{"n_head": 4, "extras": ["capped logits"], "init_std_qkv": 0.0449, "init_std_down": 0.0, "lr": 0.01}
Each number is 128 + 24 x the weight over its row's rms, rounded and kept within 0 to 255. Layers, rows and columns count from 0. Numbers have three digits each. The size before them is the row's rms in percent of the matrix's.

# k: layer 7 attention key, 256x128, rms 0.168, rows 209-255, columns 0-63
# q: layer 7 attention query, 256x128, rms 0.165, rows 210-255, columns 0-63
# v: layer 7 attention value, 256x128, rms 0.203, rows 192-245, columns 0-63
# o: layer 7 attention output (transposed), 256x128, rms 0.388, rows 192-244, columns 0-63
k209 093:098140145155105114144157143121117094133167119159067156125127095137154107130133132153137115138113127121128099087190145117153131155093123162115148093099138171143146094130157112167136150130100148
q210 095:132119088121126138115118073126113132127125125139155141137116199133134114144156099098095170155101120144121109101143180148113113136111076114149154139149148130121154144135094150105134158113096134
k210 100:151156185096105124132171149169149153102126095125145161152118176140109149128154109123116115137099081139097134129126145109158111141166064126102131135119087156116127199136121108147143156152117142
q211 097:161127164093114117137121097110132104092167157121125111103096109096085129153169141127085146132147154148109097125149156095122105106127132125143134099117121079115126142150136153126102136156129129
k211 092:122135130121133140153113131097111123123143113160127130111132129101101112147158126139125114152126133127170137134117104104140159084149176108156118101141119095116141138140121091100169121121130143
q212 093:098125143131145156122113137082137118130142147146115106132121078115153122115135123109173089125116103148115132143125137115123171168132137126122131120165146098160149077126127126125144091148092179
k212 094:097092149101069172113130141074125141094098105150131148131126098126110128166171106164127122103159135122116125142124139102162142161152070154125094136125134129157101108137139149094133130136181143
q213 092:139146163087115075132121154135122134127131165122133134134134104169068121116140154134121109111144075115121125116123104129103122118140159118142132155120192143130176124136130120060139150098115121
k213 089:116135136121127090100134155122091165137067142158137094151136139153139116108128115119133117135156113164125081156086082121114135139139107137137138108097153160131149121115132156138110163129084133
q214 094:133123146100176119123147129131130145081071076125116117139152124102163111131110159149126102130145148125112164109156142095086104163149164148140199181166116131105145119093149142105113100121123154
k214 095:106152087124171122169149123145149140163119078092151133142167158096113117143127115153126141100127100118098146155138129134101108143136137135142146134097098105097072107119113170103122089095088129
q215 094:138098107109164119150121136109132110134097101102163114136101121145124116151134129120097101178160128170103097106106153122130121144121137109164121155146096116139138120169138112099137146176144166
k215 090:139128111118084097186122129110077142114156083116140096161110122124097137173116121145112114131125123145088124090113176148126137091094136119118123143137133124124115100106131119097118139137169168
q216 106:139133121135137119140110163124112152080110139146133164114155101140127144112105129129093155132147138144127176147157125157131165118097145139115107179140133127101120131100119086109099124086123140
k216 105:131126138099192113129133122153130107123084134155152162162147133149117147147135172135129163136120127105132148169132123172119140117120096129115124131186083115129113119135106141122157147086074144
q217 092:113122137150157112108127136132115068134113110109144126161142136119107164162147138157121129155133153138114111102135147090133163116131134074082125180082187144164122123107139096135112143125148124
k217 095:090142099155154111114124178161094128152122100117167124126100100180096158131158111183120155153090140122114123119113161100111147109141106081132146154099142183149113134136132152116139074153160114
q218 095:135117122098141155125119105089157188112114103093086140144127129131133110145140177131098139167194134111121144124131104102134174141110152114098122129101120124149112098139129154143121174118126106
k218 095:184128135149132142119139127119108144117118158117101119120050100120167120146139118148117149128153109119129141123114142104104135105146150141132126129132113168106066115151112116125128123121129123
q219 100:166177135103110131088104124120101107169102159129104169132183141126097123131124182084119117102126136136092148151105105132132127127134080163140112116107130096164133149127155104179165114129125132
k219 103:159120121107141121089090129104165140176070158131116136120130174139131171102129153122151126106104126154131143095119145135164144138109085162125141124125163127154182141096131103131134102116097130
q220 096:114101122150150172140120120127160168151129174110094133134146096134082092108174141113126088142115097104135148170129170132150150082158141127152137065095099124092151082127136145149097136101114157
k220 096:150110154101094147157140148097158120136098112128181132108151126141175109146118087140075122124139122129152146097159142166136132137138143110125102115165148161125154131172117106133090110126115098
q221 116:107163136121096107124141149085124036160144108104133142113081107142192137142155101150124174158113130153119141131092137158120137132103182123109103099134138140104114110094148138141125137126146159
k221 108:133160116092112160121122127152116100174140121154149165133114087146124132133162112121148131163142123155147138177114138117112151102126176142095154107113121132110098106121083110137186097108159160
q222 094:112126110112133144148126172134125128106131100138107126138142145151126150164162123138075133104095170162129104060129137144175121103118145099164123112150121116104094180125120078097153097160104136
k222 094:154134141140202139105117107095124128120195154121105160150077136145103122099096146108110107151088145131133116156142173109102110125112133107136133127190098139127106147157139169073120137145105141
q223 091:190085147138094104148130115139128128155124117124162111085157118131137139107125108094076095147122124152085100121110100098140151152116126139106100109158194094135135143155152152115114130108149107
k223 090:118130146136121129148136141094096192184128126165119113123115111140156135174108131077115116133117120134129134123113109098114145135074165164099109112125162128112107158160119132098151130129125155
q224 102:133153155114164133085107146102123123131093143123118141111144112129099111144144125118155137149136137163153160122124146108138146124153130099129156094099128124141114190157121102117166156149124140
k224 098:124119167164111116146115123145079109106151136101164077119104181161170128125120140143148142106114199131112117136143140173120104116151085119175130085134144129119099145124120117098171117127121109
q225 099:150142117130195145178099108114151119122124124121091139101127110145144133111172073150143162124146119129128119152145139142076092125123111154092123127117119129145112115126116134085134109149127171
k225 098:162134128169165143129146143111115108132123103063099197153124174153129177118159128126149122125136105172111145107151096114078133117143087140104129122097145126104127094122119123130135153169108117
q226 103:142100083146084146102120101128163159130130132150098151102146146121073152138133120103167139117118137102089068124150102117149160133073145161167138118141116109120154110107119186099113164127121160
k226 104:147102133101124138130129132124149128112151162094085093137173074124192151140109108101109119139140135096100124107134101120144128166094135120175140090128097121140159141147110169091137142144108145
q227 095:095130095127098147092125136172151134131154114085159158146163127155113111115139127162136120081122137145167094173101103127106165182126186098160112116128130150165122118091124101103133101158093137
k227 092:118194158097146119134158134128107108110097142105135145091115148106122142137076113128122137073099101122127088112153137136133171160096139124164104126146104122136098131142134089124111116112123105
q228 099:127112096123125142152131129083158100125147125158155136146110160085085118081125107203120165122116159099151110136169164101102132136129139145140115112117141129161116177137133149116102138093099142
k228 102:162158139118136111111144124113124111100117163110109130127094107133105108116143103138122127148122161147123116136115109127068120156110093099107181119119149131119124140165125129148079127088132081
q229 103:116108162139113135122108166054168129170114147169135112094109128127124076119090111156097145135109135145119136167150125138102136126147133106131152132147140133103133119171109181153147154139103100
k229 099:115070140141090125138160118134151126106090156180116145180150124171139141135092089134106129116124145127139095128168132137102149148156113107171132114086156083098155102154171124150166071107148146
q230 094:122160157147137105129149077106103119117134174137169136158120157136149117128129155103125125131140121112123117100149116159123142104113121128161114121111118070107085114162094098170146156108083111
k230 096:165149134162116142153092092141158161154141154117180199112118118155143115143138120099108128106114158136131114128130104145152158098095087156163126101080126141120181159140099111162119154133113119
q231 096:112144113101133117097117165148135130136120107110142096124138166118106096122104119097108131091131113132160150109132137155109105090157114100144149125133150132104153126124145176124099170113128135
k231 093:145112103130117091110113119128153142161101123120155102153120167150165131125132095115119135114162139140092119125172141086100109113153180158141118103136152172103107125125120164141128099097099111
q232 094:184127147130127154146126134137108128144145123109120138131142162156156120105110167163120093094124132111117131114143178120124116156150127147118113094083186107125135125154130093134089155113164143
k232 094:144103106101157125116134147113110155135107115155176092139101136122144113126128160114103136098129161146108130143105136179137081125085119130103131129118119169115095136176098086142088159117145157
q233 101:154104146109108123132109096129113121127157159138151091145152139083146132163162159163151120100108104139121137064157126128085134170109092113104119127107106088103134106139123158175169151154120194
k233 098:130158162164107095140152162097126126153138131101134137153133146082146077076132149145133147140114106115074156063165151064152151125173108115132105112113112124132124141117139148123137104121108192
q234 107:135141105102132120148108190142124133131157135145118053131124106116130126161148121164144087154157163111139129171117126160135155145162131132124113116131112096152097119167051154121141118104118145
k234 105:143126125129050112162118143076087124100159110160126154127122136136146115142119170125136157096116159096147101158128131116140062153115090116120136139145130131094113124170169130107138139116125163
q235 099:155115114122107138105113152084100125145145164145138152174138101099142104128128120119140128153167111088112137144154121097107117136103149111113075130109187164153104061083145106098100067093134128
k235 103:132096133121135111146100148156128143172126153133148132127121137140092141144120111127160140136135145150124096160150080147133112100151126119105104162109118099164079078130139114104106141126114081
q236 101:130097098170169120133177130156158110094112138129129131147124122130147118122151150127116138160138139128140144170090145128089136111138156127102096127135183152097156163117133140143114176145096149
k236 100:110138116157133135122147108118125141072098082164084161128169150152096111086160062121105161135137155145141130132143154158080125093081138134137120117128145150167125088075141115098137117105126134
q237 095:151133132109103094112139159137104099153146169130175114138148152154062142150121142078143172151149116104126099136118121139129158167139100104147147129090064150115122114130134184089125108149129102
k237 096:174131126119103121140140119133118092158161158137149147085106149138136116115128133094145117161141171116133079114126164143117071155145145089112139140161118112106151122142146165093167114112120091
q238 104:099115147229093081151100097120134138095151131124127181130144120129119159160150083103131110134131128101115146093147126119106124166113151162139099105143110130117175153151123135120130144096150125
k238 100:128090128169113078172141063145104137107114143100137112132150155134122139188149110117146110122138113108151139098117091152160131113184105115161106114115104136132111121142092127118105132143102160
q239 111:171114118127131129134160178112121138104114115147129122101121119136148138127134152069128107117136113136113104140136153162134174125127205121143110128132139106156117155134131141115122109130138106
k239 110:097125158136124163133170151105140142123108143130170138079080098106124098166107091113130169130134118140162100159095119170169111087110108140111177095117138116143073118092130161143094146129154111
q240 096:118124121137106118154153122104134098157146100098063109122144144131109124112127138157138121106130134144123127147117164130130073158146124105133129121177145128121117121128110126139115114093099196
k240 101:119146108123104141128117112102109115122140124117124120118175157146142143138116121166113140125035101114125131147130160128128096179152114137137121120162125170125145126159157129143130122152116146
q241 102:094123132115138151134126093108136156144140101143159120082123133149127131076122141107141143128129143092077107107155128173093132172103120121086151127136134107149143141107111102132135147097162100
k241 103:145126118147169142122097108117150113111126144133167127103123177121176112117161131118071132119150151166160152090100129170119129113111138092078179152119085161109142158139131141114098126106134153
q242 106:130132166127140095138087138137149116110136160141144152094139105158091119133156119113113107117125106140151098158134131140154140153157076111118124150168079131141123113125120110118099129157149072
k242 106:102114131122136120153099139124130101119127154104145157142128141144178135145153125170115094154149134096076099092103134148124118139144148149091137161167141103130128113161125099147162148106108113
q243 100:134081144193182162135131115131117134115169126139146144168174103141131078161137099125120118124145127122129128136070115116091135115101102132148159102116166128088130131134107137137115115159095151
k243 105:127089133182164190163097111106110132069156135149138149119136137093126117134146076109163166113124122115120148136120134116121137091158117164180148114116103141128138143129123112137106109166090122
q244 095:124123104132125130118164154153128119112154143087142102139098154142095117119118101137133132118197206141142142134152116097119145169114103142114126147150124134145142139121154106130118127122113063
k244 090:148174067107138149141102132145101145079116162102145151110085093139100061130145105101119132074120171129132178119142112122103110136136165115144125134129130143129151151135121127135142116106104099
q245 095:120115110155179126145153124118136138139130123105087092134158154136167170116116151096157149143071113100122115139115127112134130127137106126147129091101147128131085111101165130147085168135133155
k245 097:145127106146168135105120127108168144149146134172111102140109120119139152169108152119102129103138134152129159095126137132114117133104122141148138113153149129106136099122118119132153160126180172
q246 104:109114151125102099144138101142129104114166164156130110134145147099114145146122159087131129157138150160110101134091135120126078120143159134112092148122082143178101119170141103146127126166116162
k246 098:098141132094118137112147110095104107153132135111069168095144126131139117178164127131101118121110117152128144102100127146140091114167095141151127126146144128094118148126150144167134157165126100
q247 101:167162109107118160119111139129113105137140143181093154080156165151117147115101134149132157139132111133138111114107153109128121144126151148121116100149154074109135135120090128129076135140131132
k247 092:164143138131121122150153186126134100115130180124120176136123153164094146109114168120129090142151125139132157110123146158091122179124111145130112097170105075124144187110115116118097098123131114
q248 100:116159115123109128085158108158160129102152158123139107110169145110118161093184163131153116119119135145125125105155134130104130135131124083129145139109150111102068151135080126122134066154143115
k248 099:125128118147142126109175097119125124127121133094124163118110124144156105167144175177091138104132097157139075081157109131108108098124146124163134163173136090120129151100099134102119092196159134
q249 108:126165113151137110128122114100163082156123118118116124161132141114153152169122139116137097139141106132128148104124121089131119138105119144191116147136151081162101077169093127098122131182159095
k249 104:136120115104134138116128151128146173109113124121121121142143176103134143128110137150120118110113132109091161147143159099132074124098097146192105157109161079192083145137095135110121124088133131
q250 096:132146057157103108153198123127132162144168169120093142114129101134129099171097170119082130105136096088183182128131120150125126124131166088115122152139119104142132158084148106104153116115115114
k250 097:161124113133112128163108144111130097138085168171110139101127087141100138114157129139121160128159100143131165142111116146121085134067103081134169158166122129129127135093097105135176118115142109
q251 106:142137128184136110084125157157152146114100135098107122139095146133160144127133131127158135153154122167128116120115140115165095112123114117126133108123126143111156081150112131134159124103131160
k251 098:113152127169093148100140120129118134106084114086153153137137124152134144110088151149158133135162125149119118124118124141105076132153103156120123134172122152106145112159129123126132115130136162
q252 099:108134099105164094145154162131104159078119122138108128136129116118114125089111093123133163102153146164113112130119108140143134116160082103113081137108156123178179100178115106142125094089148129
k252 102:139136111131125120085087149102098142138128139115147119080129108128121150138145128134125154105114136136152157120156125154150111111094117099106126115110109147179108155139145120163119144098144123
q253 111:155130141150143148149096118176139121135122110058103141115208139094124142089113090114145165127161104135135140138158141102100141112134106142128124148132107121159112161096099106160113098116141128
k253 110:098139126128179139158110064130148090170121150101130098105154173129115155155172113113136180123181124076123096108151126141099128096110102161126063126125117143153105104141120102167113153153144099
q254 095:072112137135089106109127138107130108095119157123114134164142127095148137103141086135083135103118073158153131150115126143102126059121092133171118199126150119120080128144114136153128146104154107
k254 094:114165135087119130096149137147155153121132128124113164157136114075187140116121090127107133167148145162118161134134119072116124091143127130146130094139136108109143167105126122137149117099146105
q255 098:086107075113126147133128147117115120110140156102092151093109113147133162097112168143122124083116179127136101131137092081121137111129182126128166142147097141121139120152184141092132182110140133
k255 101:143139088073126083133124106114111108095149155125173125104165165116108149106107153115105125101129137131131121081120151143144152153173173103136150101140117075156104095131131119119117161108119139
v192 088:124149119114115140095138130098151135092103149151156134161127129153164171141189145123122101128180161091145122122096152115118122132158094154124129139120144119107118132088157071104084128123095175
o192 083:138133131130104109108124125129143135109131142142093147118123140119099133097099094103099166127078076169127168122135115144107170155138138114123172131147119104147128199147132136073178116142106134
v193 090:121127112169156138136121157172156152130146150087147121130128101136143119096148132129174087118166133123129118113133102124164109133131107145128087162134077130129159110162104128093125128113127132
o193 088:117114116175106118135212071128104108161087136140113183168143157123104142115115082084108162132162139137117127146127138137122127128176137098147154123132146135107114130140154132134145104145116138
v194 087:105135124136162122136132140099165166125132149126153098110118137123138119088095155115115132105161125156112096117127128147086115114153131128175107110114124119156107126156094131158147101126089149
o194 083:144132143152099143100153154125105138156144074126114148112148119144145148116136131168103103136151148141158138129155115104165104153111144135125119119091164122152152124133135155099104106116145102
v195 095:116176144117085169119123134171124142141154110125115144116114105131115174127123108143110105110115124123124140122138095105123112129145140129126096105097139114127119089119109147126059133139131100
o195 093:077092079117166106127129185134091128152113137138159100151107118104120108136153138117088169159089123122128147135137160160124136118106086093103125122138116130150107123095143126162144109126146155
v196 095:161128113106101134134102114127135148123151123104115141124097127117124115129153087105128114080170166082098126166122162138108127134121164113087128118151148150145098136106111167129148169140152143
o196 094:108110114132128138133105140135068142110134151121180135134151121152152144129093139138104155158113110133116135097069125131120155165092136132148170150138118155092134119083146140113137134128068118
v197 076:117152146148106096089151119155150119185136127119090134104122112130101125168096128123110116109147115163125145108090100122141124126129125101138172125140125144114147108088146084124109129110113132
o197 082:159086126128091117130152133164146145144100108135159121082145113115126140063133167159153185120126112154104131129163141122145108112152130157147129123104099125173116140125076162130146083116132140
v198 083:112078145163134116102111163150153066103121106128141180122105149120119106119133104139120131136124134114157059140111148151116149162157152142121086128128130070133158161117138141168114139120124110
o198 078:122152096152110125146124111113081160124130162159103140107149123116102109126132186148168108117146152132080164143117095126142114113157105120135124092147127137142151133153134101106122085135123136
v199 086:126133128101122159163125093127155157134124167168174102123109100167103111128087118132146151155084140164108119141109131058118129134141112091118106158148156132119135143125113095162127124095118087
o199 085:159095148091118121068122141139057118121129114124094168098127184116134134137159149096122159127138164142160121121120154146160122103138152147141133140118124128120123130145115144148112120150162159
v200 090:096129155139123106127135147127143100129111142166194133134121111110160129125142109131141105126097137113108173122107148093137125142146171123104098069166093113149128149151107129112137098112122103
o200 094:156129125113123144113168123118146165119134169134130112136124134151128115089142135160164110138108119146162139101125122133097110080135086129137144167119160082117127108099135117201146143097111087
v201 086:108154099139150054108129098133110127154125155142127139141149101152086152170082125173132130134153113087133126179138109137115138120181077103169122139142144137127116103133165159131130111145101163
o201 085:141129147117118145131132166182128067099138107102136097132113156144164087112188130133134145153106137116115112160096120104133116126131140116114135111085159109124132160121134110136112142124113155
v202 089:108101050100191107117123152117149110114087134128131093118124154102106109111155123110127141181112165153125114105129119118085141127140121133168131109135123107094143129148138131132129145080158126
o202 093:136129110170121143129197138141145162135155121138103126146121143115155151131139130108152111094150081109122147131177109094176122101149131144141144089137107136115117147173132112123110106130096130
v203 095:095109174113133137130161115100149136153130121146146111118078133098133149068105131100159123128121141087175130114091094120107157123079067134141134100108121157159130149126168144141105145157126108
o203 083:121151101105076143091090167188135201133154140105103126120153137184124139149134143149120143131137104090121130155128164102102121135169107081095126129110112130107140091125125131113122122124130167
v204 079:146149141151142129125144118076123167115145146120091110115151161157130136155143104112160125088099077157180169170158108138110130131111134139143087113095093122120120107101152162097092142142095150
o204 082:131149131198157107107099142158145118136112114080092111123152103116152109119094126161119136138186173112107070099146128115140132123143119111124135153150131109126109111159110117107145107151141103
v205 093:125154132106127144138152146132125106114120135117101138119121130123149118152147156107128119121119156133142093140163131135132088120152129140176126130119116143114130175187120125150102105153060119
o205 089:154136149087153129164094183123154151125154135114119110114142149141126097133136123132109132115130107140125133162109107099128155132115102122088114109116152152178151142069153149130106139110174128
v206 088:155146159119098128118142154099140146122113132126150122081166130123166085108134108151100128124131113136107110134135114123121093131113118153140088157173147128140113150126122177073161134146137145
o206 088:091114152119174145151132112107177101133141146182153155143126097115164136098124150132111106125138144142132115092110102169140103108175158142070120151122131119125139107154100068199131103106143102
v207 084:124152104101169148143099120122114108123130123101155090136115087182130128131126137123111114166105131153130142142108150139120151106114079102178119085137149160112127141162135143106125138150142139
o207 083:160146140134182137108145105126139112112150150127112124177095151094183101115123153089141141109147134096134128127156107074121111149142146147115098104087169123149113118086171125152110134088123121
v208 092:136127137121193153137134151105121166134125144153109137134081133101127158176127093171133085151091138114130141128124117140128163166117125109066099129131128139119171119161094161134117115142115143
o208 082:121136133132072118114111125122111119156130125167176103132143135122120161132152184084134163115089150134115141164101141117122138148133087102132141158156124128142148149162136096080140134121140132
v209 094:147089160117116156085139134150115091155088122140127118081093140148101169090135115143114091124130133051127133170129133078174102077130122140147147144117135106140139149131154151145147113153130167
o209 090:149132124111132090124140139111071154094128158133138142170122079139136111108125164119160177141117155119121122120118128159096164159151086110082126132144123140112128154134139109151136114103114108
v210 087:147125124131077137072148105135128129099105132137131106142111139090102097191093169147156100113172130156081108138119138142103154136107117129133146124136091120138149112127164164094143128076130120
o210 085:105143126161166130160139132151181125152124119120086183098131096115132137063152112136120118134126113141134138102127122114156087114120120134097161119109144142175111115127126120082121112173110156
v211 083:123137127105159132114120108111119116108158145159112134163105181080132128111142143133126082138152167094143137172167142091114136145139116106117099095114126139125084096090135090103123127104131113
o211 084:135131111109126144118080134105153132132106134128132110122102108144123118136142130165118154100072089143127112123113151139162130152089094112163152140118117141119139179132103121114143170172123130
v212 081:096178116147116155145119118094108130136107086160121152185157170137100159123104151086114136147092133168121128131123176107181108152107131128114136132097111152121213110126114140130136138113126141
o212 084:122096148151103080119116097164140125117120103093098160105113134108147161119146160125131173092179134114151152158168097144113124117113146090145147091157104148130152103179140160112088159144133135
v213 087:097134105103125088113145124129172152130141113179114090141084093136101104124143181094109143160143090141154127103132083126159105139128121130107143099104127173096147143158108123100155128109102130
o213 086:117126141165094103139131145116134077152186127127090130126175163113103121134152136145152153092143106151146134119149148142127164102158095095197143123128122130167092120109112100118110118119148136
v214 099:112129147129110129140132149121121113141130126134158087147107116134143141109129154160104113139111083151132168123165143123105079152114157121141146112175179106145104086140126162134139107155091122
o214 097:112113125144155111094073112124143108140154105124133093170116116123125128143141124123121083118114146133157092127126131144148136141129123124125104145131119110120144176122164159172127146125134098
v215 085:146096163113102145140164078150107103098135109158134133147142104128143135098124093151110107163111122142138130124140196104131173161160084140099103121111161072112136092126113123187115144141149130
o215 084:097146139129117141125075082149154151075108108138141134146080135096078139111146095089167150122146110092131174141146093122110118127129126117142125128161136121145117124129160137101147144123119153
v216 097:113130105147143106162140123088125056089131121142162115117170167122099098102124120150124132181117135136130076137145096116145106136098105146150111141151140116108125095076172110143095138114135093
o216 092:140128138081122120115093144112172167131142120133106128096096141139145133166138116127108135107156140120146138118166133132169128087167160124108111117136128146146091150164087115134120115094136161
v217 087:122141164145161144089149120143092109133124127121117115126095158156119149149125146150077135136121131122163051093141100148139163123148168116152092147143094117141106135091128114080103131125153076
o217 087:164096122107117133098132175107149086112116160145132107137166073126105115111164115164150078134139152126122148162099159113134085149121114148136149117121153166139075138127159111136156118162130137
v218 093:144100100116166141148120125093131152133115181102127132120101140172131111132131107096166174114118125149109147122144133181119106146143131104139134121114097130159175107110145152144133093134111099
o218 096:146179136154097145111147119165126104148103119128127121140172108098128112097087132109105105135110121097133116153074109064130170153103125162067128118137139126139077108141105103086149145095118116
v219 095:141098152183091143117141148153121113158115154113125079127070123164173140145166114119111127111161104102138102138100143113087131076128108129116112156144112127076158145104138097112154134098143151
o219 099:131093125076183149153089101111113131141150142133128144108122138102102153134099078101150118127114142154100117132156118143160136109133108154143109131125114106154124145136118151150183074170115128
v220 078:093132107122128138143135158126109120113135142186098098139140143140140118163155089140167140173086087129102137119121122079150113172154144164147113131084133092123102121154133133150183134145147106
o220 085:176165140107123151142092082125162123097135151130143099141137142107134106124099128112136081099143121125146120105134091138138150116100094112104116141155144112156153148128121093108118109092164114
v221 085:151122156094134123122138089143117142117166130101124119156186152115157126140160126142148111121122149128167099161127087145106160149107128056102123080134105119183111145077104157155144137124148111
o221 081:107135143142157156132100182113129168140128129098087093103135087133081108175104101169144092118126145104140111132103169083138104148125134138172138126136129075132109113146143143121133147152086091
v222 090:092134130137151073131138135122111135099105097125140103124094148164132142109106100120145100090139145189113136106145147078170138131122139111127130129118079131129121162122116124151124108131118129
o222 091:114106102134098168110152075137163117156123130083094165119147117142122159119144113114138096136157119080153165125104115155108118119142094166153131132127105081131129147135128133142131135112130109
v223 092:134114131117118149149147101115126153143147141142118133093134138088160153146054136188119120143153108129138094150130120079124130134166134130121137104115126093125129121130173154127163146117114136
o223 091:154121145121132157101073146148151093115112127112150134129102118136097099162129088130149109154105152165117113104125129175153120142133090136118105157143125144112118135116106112145172066139136142
v224 088:084136140104155152132156113089114140149151108170133157136156142146109095108102132177161121128127170143123115126133122136113112094081110144129124126128117106097089142145145128124104172127138110
o224 087:133128068099104090149107155164097096158136141121124126119123168144126123158158143124093150136149143150162109139102114168162159094134133115135098122124137137184162094129139104108133112151141166
v225 083:098093090147100145113136138122127127113163088137187153138111182137133113167143156187094102102150149123104120150134087131133127135127168156157133115082121142123144180127096165109128123126151150
o225 082:141142143145153125111199124080130094126103165126144174093187114096154126117138133117141130135095134119142192126129136103104134127120115124110108112151169117119105138122158130143099118103079121
v226 091:117192150139111142135130142105148108113146134118128125134163199158146151108148097089123146162154133112129151138137162130135124109132123126131102084113135172132114152102124085152143153103091094
o226 092:162135130102129130132114093125107137101151127169120121107114115128146117188093156149139088112086099152107117124123112138124134114128126095106121114084109125126153148151115156109106106168154127
v227 087:127146120138144122106129140122082126103103118172141112176134102126154128112108085104183099136170126167138124105127123164121127171169149092101087102141133084080110104123144148121160147158165153
o227 085:129069139140098082141124131145120109153111153118129086125096150145111179152145147121103118154098163134139146113127113147132117083122134177133155133158116086133139145107125100131139082150106085
v228 087:110133105137125149112155131095145137077148154125188122148098119082166142109117151107104120115081146109075088160150164151112110105124113119120131111084145112138148145125122137109142145155173106
o228 085:109138145154137117122119143129134136173135152143142100145136168146049120107147062141123095136192127156168160091106084113130146125100127124127156127151130132125166142151126106181120093135131136
v229 092:094076107132119133095130132093118116125154142090157141113101110119112106109184139113087153137097117145067124095130157095150147154125145100156135146149115136100119122098143193118076188136104120
o229 093:119143089172116099123201148175151180114116123141132152120172132129153147101086155125125112104145134103141144135169081101123148138129127100116125147133154133125143106156128047133131138109154131
v230 089:149136135052161180147123123173114099114133150088139121161105135078146130108129132149111152170139141123122154122099113141139111128122146077131117172120096165146114102143168159104165125109117147
o230 086:162112153159112126076110115098147163148118126105154114137129081148160138108130112127106135116115143166125112142143123139152140135148131140121131100111141159087161101116158118139098128127140112
v231 094:116128172138153128137127119142132119077105128076144082105106155126110126146144141121154132140104141123114099146132124102138112143106094129118188121152160143160135118134089121170142127126080100
o231 090:139126087108084120098106131175122154121127140121094164170145119104136075092132105111123127107138135146158145118128117115121143149150118118125071102118114114098135113154129125156109150081180109
v232 094:134101126136125135106110107117108142092107128131125137151139099187115150114104166088186069141138121126114172077153098149139107132120125130148109155107134123120137113136116164108148127117139114
o232 091:105136161127135108119156090127130126156167120134158126122125142105095144105159085091082172091127123123153123095142139110098124091114094134115142113163150125173152135127134111132105102134101097
v233 076:126102102106107156111111118069128115074086163098174099145167143118123171134119062146143118087107127162167127100119094180144136118173128157135165152137127122104102125126151140138092144109093112
o233 075:143160121151134149087142133159129133141166097119088114134127152116173146143098135096098083148125142129129161141108153101075129170129122176144115136145117128094124119147114119100134159104152127
v234 088:108122125118127128093113135107135147076149131099142143134105114140121122089132092172127119149138104170114127136132112115153113098123167151119139176103127138133134164139111175101142128138143125
o234 086:135108127127085093142134142145098130167131130135128112109173132116181143121135147098114131158069131142146165119142126140112194165133123139126144146134129149121112131138111097176109089129148097
v235 087:104103169108111120101146110093126155130120124155117145132129151117150105140152113142112117107132108080098094142119111121083098123109135116114184123141105152132095107163159094183141129132119145
o235 086:128160149160141141160157133141138136133123147111162159116109131143136164107149125123157189146081102114129136120113137120123100152135146143145106153114118114116137123086078090047134156092134120
v236 089:110135131129168156159170123125133139105139090154131108106139092179148074123127144114114132123113098117118189091091113110123162090123097124106135123144143113122146148123137113147136151107116071
o236 083:108184127121128141144149119143155149153141136133101154115126141151084145105108109157133127111132124111112085117159139162130134131123127095140093171119125116149097067090098121106118113146161181
v237 090:113100108116133115154155173155108118100113117181108142098132075129149103137082163144148173160160146137129147095100164132136132124113145108139181128122069132092149158127119142146119133104151175
o237 085:135126154112124138136096075128158120130084121104112184168150202128119135147136127045144095110135096099094136129136120114111150109129124159126101105117102158144132127156154158094129094095093126
v238 079:135110147144205143146098089107122089114129180132094096157108116133116130092135154146150100075127140119093143126130114172144142110140097126154144139118153148148127140134102130114123089111138136
o238 078:128114118101074112136118100134090136158164095119137117110135192137140100097139096184143146155119129130111114113108147082131152190117119119164169112131123142117128127136142129105144177142133121
v239 087:129142105140113152141142115144096159117120121141117116102149108090126143140128128097149161112130134120134063141095105120135140120155103110126106147155104151070118122095087131107128129116147092
o239 080:103130149120144118138124101134133123151104146106098151112138138122122115123116155178135134136125169144078162105114124138126087106094128165132143094110082126159147128120133103112178098136115146
v240 090:117139139095109136138126122130148121126165154143110167077137135111096129102154115135103095106136078107116126132126114157097137114131161144126174080156154165174163161210121109124142151093144126
o240 091:151106121122123122130167158134134102142116124137167099147115110147131112149096128145145166152115072165112101101154117112091152173137137087157123176108144164113088128068132120132133124130146109
v241 094:158149152136109108128073085111129130127142154152133167076090128133172168116138159138101143090134130118134172120110110121131109130161148118113101163149157145134093128131133155125086087141156132
o241 093:116106113161148148128109113141150149125114092132164091126133120085113086140148120188147104169112114178115112158139102120092131130106120129118121162077151142120118119130099151175152195138131123
v242 083:154115161151116145112100113151118213109130152107101097152113158147110111106127120101139153148152109127137114148093127120136156107103080132129133134129121103093133179094118143120145127082153157
o242 080:093128109130126099153147121105084091086145135138122159120135103144135112160089119126142185123128129113137109132176090117109147119152157140149128082160108131111106095143100078140159134195148150
v243 092:160099114142123134110110092140140104128141112117127102139171103088103149086139106127156142095143102110134177130136150129146119130137134136143161162132175124134137120190157159116163153114132128
o243 092:142139123156119130113183114097128092147152101133144138076105139143160131178088131104120145125116150127106117070135125139101125151139154145126123163149118128110110145098085112122133119132136120
v244 090:138129198102130120121129123172123114111139093137148194141108139100134108153156151092157107099104126173116114134147125163184135118134109106144103107076134111122139110113131118102126111120091151
o244 082:090150137113113088116132091077113127100145195139129132136119111182171107100128135133120151132139143100172119141080144126127147115120094129099114118129120128167118135129133128120092152134154120
v245 081:169110115128104073120138161109148140131127136154097163102122147105134166073110092154094116144130106092147086136158101181156106146121097128178131090142150131129093103131093128113157149121134137